Weights of a small GPT-style language model, trained from scratch on English Wikipedia.
Architecture: RMSNorm on the residual stream before each MLP, rotary positions, no biases in attention or MLP, embeddings untied during training, normalized queries and keys, some layers without attention, local attention windows, shifted keys, normalized values, capped logits.
Each number is 128 + 32 x the weight over the matrix's rms, rounded and kept within 0 to 255. Layers, rows and columns count from 0. Numbers have three digits each.

# layer 3 attention query, 64x64, rms 0.126, rows 0-63, columns 0-63
125130127087113120195151171081091083195101136162085162136112143127119119150138099126127139161108125216132102120157096086150138160143149091107174132120148125151104155104173108123086191111122105
117123138118115131122108102142137150115111107134170116125125099161118153113099137128123124097120109111142135124133125153113139111110143146113113128136112117118146129130103156117134096124157123
116122109103124096125126141134108153102164120170100111100110106097141172171101110141130147095089143170134110163109127107154107112096144133119144094132167197071137177135092174127143094116110145
097118145157197127157091167161125083144131075145076143215135154107079085130142155146093125187141145136098111160139101143147109135133069122128158090125128104193111114107123104140134091148085071
137156097114153152140043137160151129148114144047148096160161109138113145148108160184127144134104140107153130095088130072071081074079137133156125152113054095134183070154067170132173039203192176
135168102105154105158235120000107062141052121255057168067068202074163118149197134053042140103114100255141063120102092129230158132225118000115229050157255159093110184123164031096073255057005131
123141113118126170079158126124123135132140137106141143093167114159133113145125144099107117191125118164156118148128174147151132092152150159134146077133181093125141118119062163146183151114139129
136131121111126122130131114136132101117117173143099131137134138169161138163109177102117101125124098136127094096132143095144148083105122132103104103154129112119136148137099152189156112137137110
112114128168085135159137102129167140106150099105070127112125119060073135167111139088165126098146104158134209135149148150149057114126122158089161082127199158118152146137069104146163128114119144
116176180091093122107105118126114108139091089157101118107099099090147091081165173150137159191135146133160156139087099150085132121137146124179117115106123126116159137126097144161147129172167123
125074141107136163129098145135140122129106106137122167092174126172124092163112158151126180127109123135099052167141139160150160096125160171096120131120129119141127188152159146147158113151103139
145112126138165128131132144107128128161070159131083132137143120153183158121150088153143144109088127111154114079135124065102097117159156112107150153132121146150105082073135147139099128232144164
087166100127073106139090072127143126128156086153107097144103111126103169142108182089120119129114124103152139099107133161083139079059171051130069114132114144106178131097074145157180145099130078
052123117120108160140116134135159090185090175120098058146093086097176140100143100058137101068125107104116171117086156123157051091110122153155139197140164175166132124075122110139134123130111121
117100110095156105108129116124132107142107137167154100116108127076137088134132119152109102130137167166104139165083155152096078131123114128163092131124138127142174137140142132092132091067094107
143139167110155134153119169146126163127043119140085134145081171097136113123191119159127159133103185123128096077172122092084149147165180114139108147083152124076145141160169122130114171157165169
159131084117178136097164099156120097082150100117093168132155156133089173148128102166156159084114124116108129157100105093102153170147075105144121118197167135122149144078124219051118080107118116
084091143102131131170130156169100141098157102103103145104134155089143086095173133113133155114112147121189123164152149138174113145125111154140165178143154129074116166138144129127178134153132151
128069172104050094138108100109131158083102145136135076069148109118180147071147151186151090177069149092141173173139208134082105088165182145067083037176184162092139120118059198111121111139101162
150129131174095136150140112132175118112182107135118136126134148114104120116123135132118100151161120128108141165179118132168135157125064149090157121156115152180079129180155070158089102111124133
167169110108131095071126099105135135127122117204140080086078133110161157193105063156109096158131148170123102136135125107062122147108206117156065091098154163088147127152127098163107128064102146
133118130153145191120154093141122158125144096119102148136110138121123115126131133115167110098151111117164164161151115101153125110146129137097119140163165156106114184112131129105148133108115157
137100140166148137180096111121104146150097104086165153154100137058060107123142131157106164101165179142121125155133118135148065142163092116078152108114113124128119142159136135053102116140158159
184160159167110121113158073128109161140112064138099159117126113152149117102156164200166167146111141111203177148118080085091103134162177113081112070119154152096157124097105159148122178188186122
151163084115178145131088184145124124160149125108129131141125146110101166163147075091127158101173094099128090103102146121144111182153135134168146142132139121124116102119163138098123125119109173
160129102110147117091150135140115145100159151119156151098188125174132129134122137151128111143122127135119124148088154132121142122156116137148118101154142107102166145136120189083141150084124147
088133116132107171106105084145145096113121132123126101118137122100138154164135073085086110156166150138059101133175086165133137092116099155163088152135106148162113140134132076147087143106104145
098143107160144151153153144110147158129116129093074141127177114153083090130128139131134113137085080142130132107139168126084129097172153089140168171128149101146155100094096096120163139134096160
121110103091151148133127140131121131107124113124140133136156129146168114147153123132142112151129106131144135153142140142134127140136151140154139083153123090147137096093091088147157078115099132
105145123149113144164094181105108083150105164099106086180108113153111149129100159109124111119082072105094072115123133097142159113110123165120139147137106128126147157167099107151121131108146127
152132147147102131110183047105110108089137188114137114102106176087117111141134155084105086208156108141111159087192134123126173103128087169080062082145148107121107096106095121196098145121101128
113142111170115171137155105150171087141140121095120117131160144144117117121135095127126108130148071098082110174155147126138134157150089164111119128179161129198107104130150077141096099096087094
164149107160139184148157163111142134110161091140173201126100140151114136196132084098173169161145143092137182107149076177092112163214142152209124057104184126104105095122160125158145117088165163
144096135103139103127179194255164158127230145051083038154126119200113120073093086182151104128229246056067198128168118121066117220154132189176057176084109079134077138077143150140145020098140121
144128092074082118091098120068094159135160157126090052135107153140156078137157176205118118150150111111092192152106106120096210182149127153142113123092122146190156087094136112184165102162165098
173127148136140151151154127177162157121107069086187112118139113140096130122141113113153134152111086146138067116176148175105168150136132135115136098120109114122135120122140150147097194107113104
089132131073205109151190091113026121157107112137177131145127155135164110152178148058065141119094098121158104140160123097157128186156094171128134153148172054099114158081136102133108189090095130
143106147082125106131154160255162169107175105087143027132111098227111148053065102199117100090178189053101168097182119116044125183115157187151053167113093090112118127088087169124145013118149115
105138178165157110084174069161056169101125131121160066088139122127120146165115102134064138155094055112112081134224139172129117147157111120099097149162225107108130153084110126135060148124094185
122110151081126107117103104088179113065119142107123089146132112126126108122126094136154087080140151145090149137120100107140112131138120110103093073129138139109137119103129108090124075149157101
147121169144080127162143118133179103117187141071119135095093144095165118133120080141110058125144183150129052174105139173125061074151105119165071099114114160146194221116122136107116141141136122
053114171072188160159147150165113123140136125042143133167149115116164106160139201088103104119177138165149135179081074196182133128132068179081096068142112093123149178173163121119141128078144146
099123166158113149128180093160072065139129089100088120126148142095095184130108136152097154186155128115144086148153102124152130105152121136123120137125178132120149174161092182166111147135097157
157158152066168112169165140093129112139214154112112110125105146161164111221161087104114074151144140148135085053123146124080206127136100097143105156060107119186132116147168077120067145121100180
074175175143135138092168091156076162142140178115180133113051120134152122169144153117050135131170130110134132118109145168161134075146164106117064152172153158070115165121092075125183117159115177
091101118121083132181085133137125105114103118103160160121084119140150130131179119146085134126124174151109130189186212147157129182167186149185129097078142137169115093170115101122167101115132109
132121170130139130099189138153064119117134123133164098117144180145186102200128149088142117182076153119133141162091135122140127125143066092187137197105158175111141137138123127142166134144146114
086106165176109168116150199154124153110140147136098165198180106140197157114091126089128109166115093143184154103110152139138065060131103165080164123139039147116084183090175121092188148159165069
092112152178137191116181113146125137096119092081149106061129131131145124141090107039121135114152077125147116124174120113146111114091132129103145117160201083085130139110116146199131165110055121
134167138113120144164137116162109143138093114105173123093127130145123156195123121105109169149133130082160136162099159133103129083150153088114072131163144149074148139127091150113192144114130166
118143136088145129101136105149089163102120127180188170157134199154147120104173114132095062101179101128087159151163111139134113170097096156112107103206146103163099114109173149044137114157121151
144133177167116110144121113131081146126107130077115111055136161139190111205096139117123148190129177134064123154170133066159085082122107119149128122110203148138184142150098137169139191115108154
090110129152142152102072190124162150120116075114132155169168124166138160067125056186108162072084144098140095102102164080139142102127101194103152160089086146148128186132135156014135129130170071
137148113125140148133173119126137167120127112109161162117128106100133139103185078105121153109194063187102135142119110143165107122095074174116120156145094099165099136098132073091110111044077107
100126128114110148193121140104121152127115092142112133135103114114130164131142103151086133164129143110120155179156151104077108109170109103130131172165125116156114145136126068116149098079134159
149141140101150113123134113135150111072117163160113120132092109116083134096105083139146118084183109139159127059113115146149161118119162123124118116136137146146134164064125111165070079146152139
143118129138144075139136085101150073137172201167098118131082149102103083126184204132137119122148123169090095112105109107108140144110106103121134148129118124145102120138146114127160117131076138
092106080157104125081094117133178147134109072106172186110094083098096152093131135124130085092134160123144159145127117136106085158192160161199166135118111127147077120145128094115115117141134106
111125152155152107132088120151153129116132139174129104098127172149124157153105123202106166123106145077132112166088171078149165094100102148073112153167137140131141211104151172074171084140103082
137175108085113105174097167143145101165109174143134116104132099135144104125121148187108148103119159127152093167103132202140111130112175079117095074092155121088153133157171171135133086140153149
176151149158122129121079076092153087115188121110079144122089144170112116109087115099106096094146148171084076151105114155174172193082142148178138097104086114114088073184162094143078154064151124
117131149152162126114171132144148104140090194173150134146151097128122130147173113095141148141121114142144115082108105160148116081075141175084128096103143165163149171088143139178118116180175108
145134120093145108137122118133124141103159194135109104129117122120147125186108119112114138131161083141090166118105145159187116128094110139098059072160127127181134112079130079147086085075120116
110144207149159108154132082128091138090087138097114108151128115117105132126131125183188133118145106118165111124153146130123109089128143168091143115137141148100089168050128125083085147108116078